Weights of a small GPT-style language model, trained from scratch on English Wikipedia.
Size: 8 layers, width 384, 6 heads of 64, MLP 1280 GeGLU, vocabulary 16384, 22.8M parameters.
Each number is 128 + 24 x the weight over its row's rms, rounded and kept within 0 to 255. Layers, rows and columns count from 0. Numbers have three digits each. The size before them is the row's rms in percent of the matrix's.

# layer 5 MLP up, 1280x384, rms 0.0839, rows 1027-1038, columns 192-383
110:154161141115162099095136112066137139107085117172112097155134076118138095124130120151115124125115115098114098173136130122153118138123124092185132109136131129129160104095185125165163162111138102119088135106164135157109114087118132135138110150151116117125111104111126125130131136133115125136144107181128119119167131144161158156124167122141119115104158152132119126136145111120179130065122138134168121123103169148136120111132108145141150137110136153104128134168121121109106135112124131098147099130147099172109092132110163170126113104140156118137160136141157136066106136099155103117
105:167110109093161156158093115111114077125138142148128084147092087117112140145149133117126090137159140109124135119119136122090113125119134112134160094123117144161129125132142153169118107119144122158111142088165106148154136138142117105136190151100133079097138142138118152121147127156112152163078124161148146127116149145112168129109190096110099150152161118170123138131157079117146109155099162162092098120094154162147101131138176129118100151151152122151155106135101106141130144076140153085153075177105131123139132117128152103106148100161092131154160142153153120145140113130115142147
098:154130161143103116169099154133143123125127136130137137131164146101168129175144111144114165134096146144113084134116135153135134127139162140159167118133168127110112092137132116117151081163118097135129163112114142130140117092068135150135127134094125168149089131081107145126122125087107144148138128108127118176162163119153142124148116147103073154206112122115095140146158099111135160135100155135132164112110101164139149108097169121091133090128105142054136093143157116089142191169140135171147124158122106128121151104157091126132129105078105157168101095120130158093111119093134138086
112:088077153133154179084155128141120158079090125129140105130120069136118153093083074102145125127105106169146170125118136120136115094133110135175163126115176132152129151132151122093152180139094129121107133081123147129096146073154139154150164103116115140122144129133145090106134147138116141124137135140119139063111124154145131127105184146143130098110148145148132125110137102154131158126132114125158118161148096125106175158100134130133163135111161190136171130116138135167141124140147116171109111094156163112144142150098121141138121154146091095137140102098092147164151137114182159138
097:107130161138132109133113140089147139117098120160136154114171077135091101162138113144107168150113115187131146117119119135148104140131144132114111152105136162131147157121143136072102107126156112091121148116116154129122140112157150139155098143145093138142087174120096150122161110117090160125180154162153111129112136105121123132143142107122138110140126100107075111107111111117146097133151100142149138113076157110165074133132142119085167156097131126160121111123131083125152144114117127100163117136148118133142151094105158132090116049121164114118081124086133134124121147081125144165
093:131133148111105152101112132136149074114122140106130153118126116121146139113124127109166118079084148079147132080092093124156129147089119154137154083156120100131123161143092117130166136112126161122104126135120098125151136124129121153122082154162145141115159106126144149136098132120133144113124116130101145154189099130094139079112114134105124094117139115167068154136119124172122131159113151137132159145128146122163155173106118105099113124139109173088103120107137148105116097137017143177154150151131116105117121116115121155133147138137139115138124152139145138121143155128131097098
100:137099123160169138115106116132112152128144079166139130165136107145137133147164157137130152167156118117165164158121114126124159122143118138112121118114103096154102157155154136126101149154153131157120114155136173167107141159152150155158076144104125121088113136142125107168067140129162095120143117161104125099139116145165132116130131131122122097115091126123147141097161138152139127092161089106124118090113113092162142119124127092120138101133080155092137142159142142126120156127126128103087154134087100140128118129142116103144148141082113150165138144103117095141125091108100157129
097:107133180111146151144148143108082126153126130103135097130148132120112135154166125133127140154144144133121131162138154151179106102140123107166193118139121105090142139135104157087150160115127165170158096092110137117153141147146125153150126147129160093128154125167097096125142130093169089113141112122136143158143126133120138148091148089125146066119158131122179129124133157128082087192179135138128170102106109127163100082144141125176091151111121157114178135146111135146128149102151135155103098112125156136102108083139151111152136118114088108141151109161158139164154155110130113124
112:113099117138135084136103133123096138144158141170130170114088146149133064137101122131191150148137088111136112126133146103121111113127129129126160165103121110103120129088103116150126124136136125137115103151133145185142177092116166111096087134134114145117150134153149123099134067126128122092115100139128117116104084148150144115150124174137154165152142140083147093122113108164131104172140108147078114121137139090122139140109089103077095104122153097108170104108121107111089093127103172135116133149140156145137067098146154115152101094104124142116166079134165147141144143068113100153
095:123131123099137120146118160114124167123117133115137115139101112127088127095143087160124159133082124112123095117158117116149107105116086129101113102138064148160118160120094125155149084120154105121124121093108106127127150110165140158154135156118137125163139119095097143162139137147157133112150145144125088137131151115129104158136107101144100177111095117138126118124139133163125138134164143149147112137158125127087107122137144141159095120139116143111126134138139132123122134108156134146117108152142141157154071115098081150106130103158133109143137169131118053144134162139102193098
096:085135084107184139130121143126114114118098115117120110170141139096184137121153117136146102130147136127125081106168112163129101120126150126151133135109104113131106151170138118130084156118137168126100090144113188179118174106108152091151123118120131151131166122155121100137109169114152168094109114120114138114154096129146132119109167107122084135149136117122084155107128122142145145118147132123157161112135157117136132111146093133158141152147113152113129150111152098108113130092111141140159143129150114090172134125183149124144116110091130114072113147096119159145128098127144128128
095:154134128134166107119139129108129173175135140150132134124073155100152148093140174089126113161145117118086110144091130119161147183099122139118136146096158111121111127086160128138113131113136096161103182122163114173161149123169119092092179102118119130109111146174144136120142167134123175122151113167114107142121153101122116133150140133115121133114130107123162122108158166156114119109132109110122180148123127128100155142120134131152116131132083134125121116130129091132111106159115122107148140108134101096102102091176146136086115133085144115135133098125098094179143164111194089117
# layer 5 MLP down (transposed), 1280x384, rms 0.0415, rows 1027-1037, columns 192-383
109:122148123151149104168135136130123145114114116108133096125153094116130084127143100109153084113099166152138100114123125110102143137109124106122135143132102134111151167121127133123105156119121157094184096104125142139110108111124107128098109167100133138134130126107163149129085114109168101142144123119133076144135118126137143167166123162160133113132121194110137079128135145173129136128112157097103172165130155130139155132130143122160140084165122085162145139178142104133150150122130136165125092158101121178124126134115144152148066108128146120123133188147137126093112081084152124101
108:131110146113138101095130108043094129122123141122173092155141121084155147138110140179085139114145148123148113163150136150122093138148126145096109118124099130136094140161097150156119150161133127134109088150098157101115147154083101127164107164086105143116146121144104153097099142112169118091132168138130111115157134196128123105108122162120139108101131128119181138118148106120125150170093126115124117152149130168147145141136141160118126143167155133156170116111115158143097109133137157143154115129114122098163107134107134124104135072156139109120194125152167115144117103099081182152
097:146164142112146131134146112140154142095108056140130118132130086185128138094085149071101080102101168102144159142115158091122082142147101105104139159151094139123148148087125137150099164118134143144143130141100093140110105141137138139157118107145132115150137111185178119132095172136155144142132151116130136117148085158114112106109145141120138096082121124110163097139123143139138119158129124105113105118123138115121091173157114103146084128113105109117124111119143124182104093126091108124102120142150141141103061129124134096193113119145105145084173126152106146135092150166123118142
110:082125171152127166147129125131083135128128102171109103108170137113083106117085125160127079108117134121142143128139178101109134141090144157151124111153135085115120083100150112071117130133115142104150119127146119171135140113160148146117116113124121135060145131109125106124090175143110166122145158119166126102111087129162126066139157155109146095164124127154102148145138135158099113082144147144133142109127135126114150129138115120090164105134089136115150140121149147120113121145144142147102085143190148123131177128102121130146116122130167132055114133155135152104126169125143158111
094:135134154153082151151115098093184092140150098118138148102114105108114131121137113167129142119094109140099114147151153142111126140127108138129101087144084126170110122182099126149106146167086135111121132146158098083114109147129102097108162093154127130129139084121133146129127129155150123092127118104137122131116124148145151137136119149119131121166169160118116140147189153144149132160081132120127189136115136144121091119132119118138089143143114105079103132117078119105138112165098107144125132138106102142166138131153137155119135155110106125145165150123124125159112074159161089109
096:184145110086162137146114092149153108154147099123148120110135111137140082153149113162160107116126105148156142130154134116118140121139167117129128159102124136087117094172130131124143111145116105119122069106098176111105109151153117096151136103157144125110097156116107107150161109118160160180128096139099143113129140100123112146104129097122152123185051143120119117151126113121139123142130100116128164135150114072116132155117139156137107172159148081141110154138104117146119140139179115139103142101106154097122142108097119100172100138119129177168104101117116116114130081078156101159
105:115134156106171140118089154144107105088118142109145106184143149167143103148106179121134114149099139147101108145139105127160092141148114127144094093143147110061133137149158134105103127091120131123125116138103102124123102084165123131139161125145103119117118119136135118135118149131070140135118117118104137117073121132132127119151118123156129162165127139111168118111139144146138169146125138128128111103102129098136159105146151125136120135072097120146109131092110115167112117140168102159130132124126130153095121160108110158108180118137145127160115123137142152138122110102140057149
098:159143089130125119119114160132086141121161106142132151152112101126132154111120134119162108096136112090150130123156137135129144105103159158081134141075120143165147142092096072124112097140134126132087139085124113139107142088123168143141104091149130129140119156098157124144143111131129149131110088101109217126118115109091108087117087149123133161144098113117137140108131111144154078157119113110109111080142137135119111139120130110124132118120170132107106118107145115084139151095120148163109126165098118108175087141128139158130105098099148139144088156161071100102116136155124127117
102:098100109146125162100122126151096099144118121138139139124181111076131084124102116137111115114077117105136105109132127148132132090137109153131128108138149141147092119134138112075117136080155165134121151142156139156106103124116156099130101162138110150112124138166144124124139125123122114167130138106109140131133127162140118134130101133095148131117115103159109132148122197083176104134093119127137136087157133137145090150099141131105137079125113122121117091104130156134177138117114142161148089115104142120148119161163089122146114159088134104111153090144123175117117163126170096167
096:135122105147114149124114149155158141136149144204137120117137117128154139153178160128146118138123140118128110119106116166109110117116112152129131144189149136080107126150127124102137134132138139088110118169129155174116133120166099067158138125164150147139150137123128109128102104117074135138164131158107161156139115129112129102081128121119101132134147117083143151118102143094099111125119099111114111165140126127127082145077122138171160123123109105120138103119106175122157140167124173120113132114134106135124140121121144128108128154093124120105111117103129183093164115145146080135
098:161110150141126090108108087094135140118153103147162129121105111115097162109165153120125128122155155105145126144102147147084164122107117109139104125120124108127144112124107120106167128189104113119143159128117126114132155097138138129128134153101124139127129117133114093133138131075154104161098131121106134150105112111083133095155114134121175148169146151128074125129129158112100158156109125126138090111138120116101123144117158134113144093126114136128134081124105149167133158124156123179092123120112111116128145104112131148146143107132135086099128109143133111146130096134110137135
# layer 5 MLP gate, 1280x384, rms 0.0787, rows 1028-1038, columns 192-383
102:141105097125138089103141125133097085152136148118105169161166128171142159146137104119126125131129109147144085121132119123154150153137134120106134109126101155147114120129147115103124123145146088138180100105157152098119102153168076129116116167130106097144112102091185091119140102167130131109167125135128104144108142144142136121133104150139116127121124144147175110102098126112090131131154124110143111135081104128160094166109100135090099082155131132103140139104108124130123117138182109127160112129139099124109108144106129136116145113116170102128057143131143172116120088144097163139
092:066169159092104110107126102134150122099113106136142120129116117144118126109183135169105136119074120144126155156143137077154155163128129110151099123127125164125126132130102141146151125142151144112159114172127130090132106136145092170121147100151128180149115135147115094124117142184157125138113139170104169151141117151148141126133165152162137121119140124131163105172138111163173083119111126087145107108112134155125139081132140108136126140150121123128138087126113107105056128139118144123126110136166173107140120121154125082123123118119087159126124111135119103125126106131084131161
101:115130162157082119136109114108121074124141125123115125097131143110112150108133182111126125138135168100163095145151120142098117145113138145147141116113132101126123123103150141104100123150154196105122142131150160133143137123112154134112103103136151146135105140123136140128092132131096089118106116100119104135137099125142113117131122161098080150123104148118141138146113170138100136124141080148111117125083152079126131115137143109152095111154137093094152132172112119153143144104103116107141076132100165111153132123132100147163116103126159133100119175123137131164109144125109145145
100:105143145158072091123133137085134112120117111152106140132125127114091139168107116100114083106131158125103127151128181108116113110119141130127100085138107104126106103106148135117092150137121131112156125115087108129096136149142135185161157118132125137118140129144095104103112189104120121138143110120149109169164152117111182176117091155114111132115172113151070164133131134131117123145135134118145136100156117107126126099138160082143150135142142177093095118119140091097148105124111113080110136156123123120206142147135123135122105151112093098133115108123096105205164149138128112131
098:109152143104069116100150140096111151101148122097088145100152153133146166141136122111123087128128115083161161132119100135147111118146170131109155135118146086124163154104119104128128123147136135172138135109087090117139104134153117153103115108108138123175174130134139104135141122102138106084123135148116170148120147195143138078114122139185073063155162099115135112118156127131123100099113107130128133141154117133101126127150140136128152110145123130149130117141119141114147136119116150114134153142133083114128096130109130145164167113157155130125146123148137168081143107113081169116
102:129098154131083102130128126136139119141104143107144069112157159150165136106084096086152154113065126126094163109149115095119097064105127141162123124135147115150126129120092161136157153129153161142144073103133141113186119137138137134143172103138159096122096160157073096079099138105147126128151080104121143135097101107109142149165135107119122114126158101097127119095157112138135119116117132153138141130125140129142129154105136116179171113167138127133086137122092097135117089115139147149176152103133151152174123114104153148101116123143158094115124159161149129127129142150141117113
106:118129152101108146126132087124192156156129110130110106077165122143148162139164127119133101119128139121123131102112122103099101132157144102099139104140143127120110123155186130140125160113111165164148107125112120153144105134151076160142130121164136126121151139139126153159122189115177110107124173165166118109124094080123134141133181092117141098153130172129141130157151120103126141171165085117107157146115106121146144131111115109135148151109175110150155108166113127158121118152159143061152190092134209141114137123115104121126128150130125106096187104138140106177120108109154128122
107:168155117123126179137138143128154127139091134108131140139098119157125127122165134130103093123078115134108153102134114116138175152129134119136118097148144132125139181126141109148134139102114131112143142137095127117145147168127138175147164125123130121116133121143097100115134155105128125095154127127115135093120177158153141146113104184152103087115098079127172136133102136155132154128165137163130100078145121120142137095119106110133113154104157131143081143108119118141164124159102093094168151150164106111159157146149113132128148119143128122120068147146104096149152145134116142134
100:094116148124143155144128080114136121100129140089118157092139093126151124114157106172136103127121158111135149124154107118141145122137106176140100094131094102155146136173150130114129130122142135136102155114165127147095142090109122159105115142145153108111119126123135133112098171150080163092130168160131133120110099132109135115184116115112164118123122092162134127183113106133165131168126121137177097129105134143101143126150103078116135085137148127106136103146138116114123133117125120127171130120168091109119113093155129100069109089133151127122131142135128123130137105097128114132
100:098147128106104104125142124138142129164140167148110100135082170106184137130145125111122137140096140141130099134135145119134090147067141106149117143067125105118110105131118098085136107133107106134180158175148144099128142082107126147135118114094121111107084129113146133105175076121120157115145150106088124161162120106125128103087124113112116124113130174135109078099167147088126128125108146137118125138085096149146152184140134135065127131142082197104120119139168129152105128106096099105155187087107103121107119131101113104109155154119100167117160130144104157126131180109116097144
101:068149145115156149132130135123149112102120146121116121174143156121154118110128109123183124124101150143145139106172133122115124144158096128146104123136103085146135116139118104133108127133135137134170127126140091130163164126142101125184152148137154138134140132100158158144105127100129121149106145121139132106135118087112118140160159157139176096153123165136181140105160134124134135145092158101175091079121147137089126159146115103123127161126144148132132142127119170140140081143173105128162146144164159138147164135110085131155114111156136138166145102123077163150125133137081163076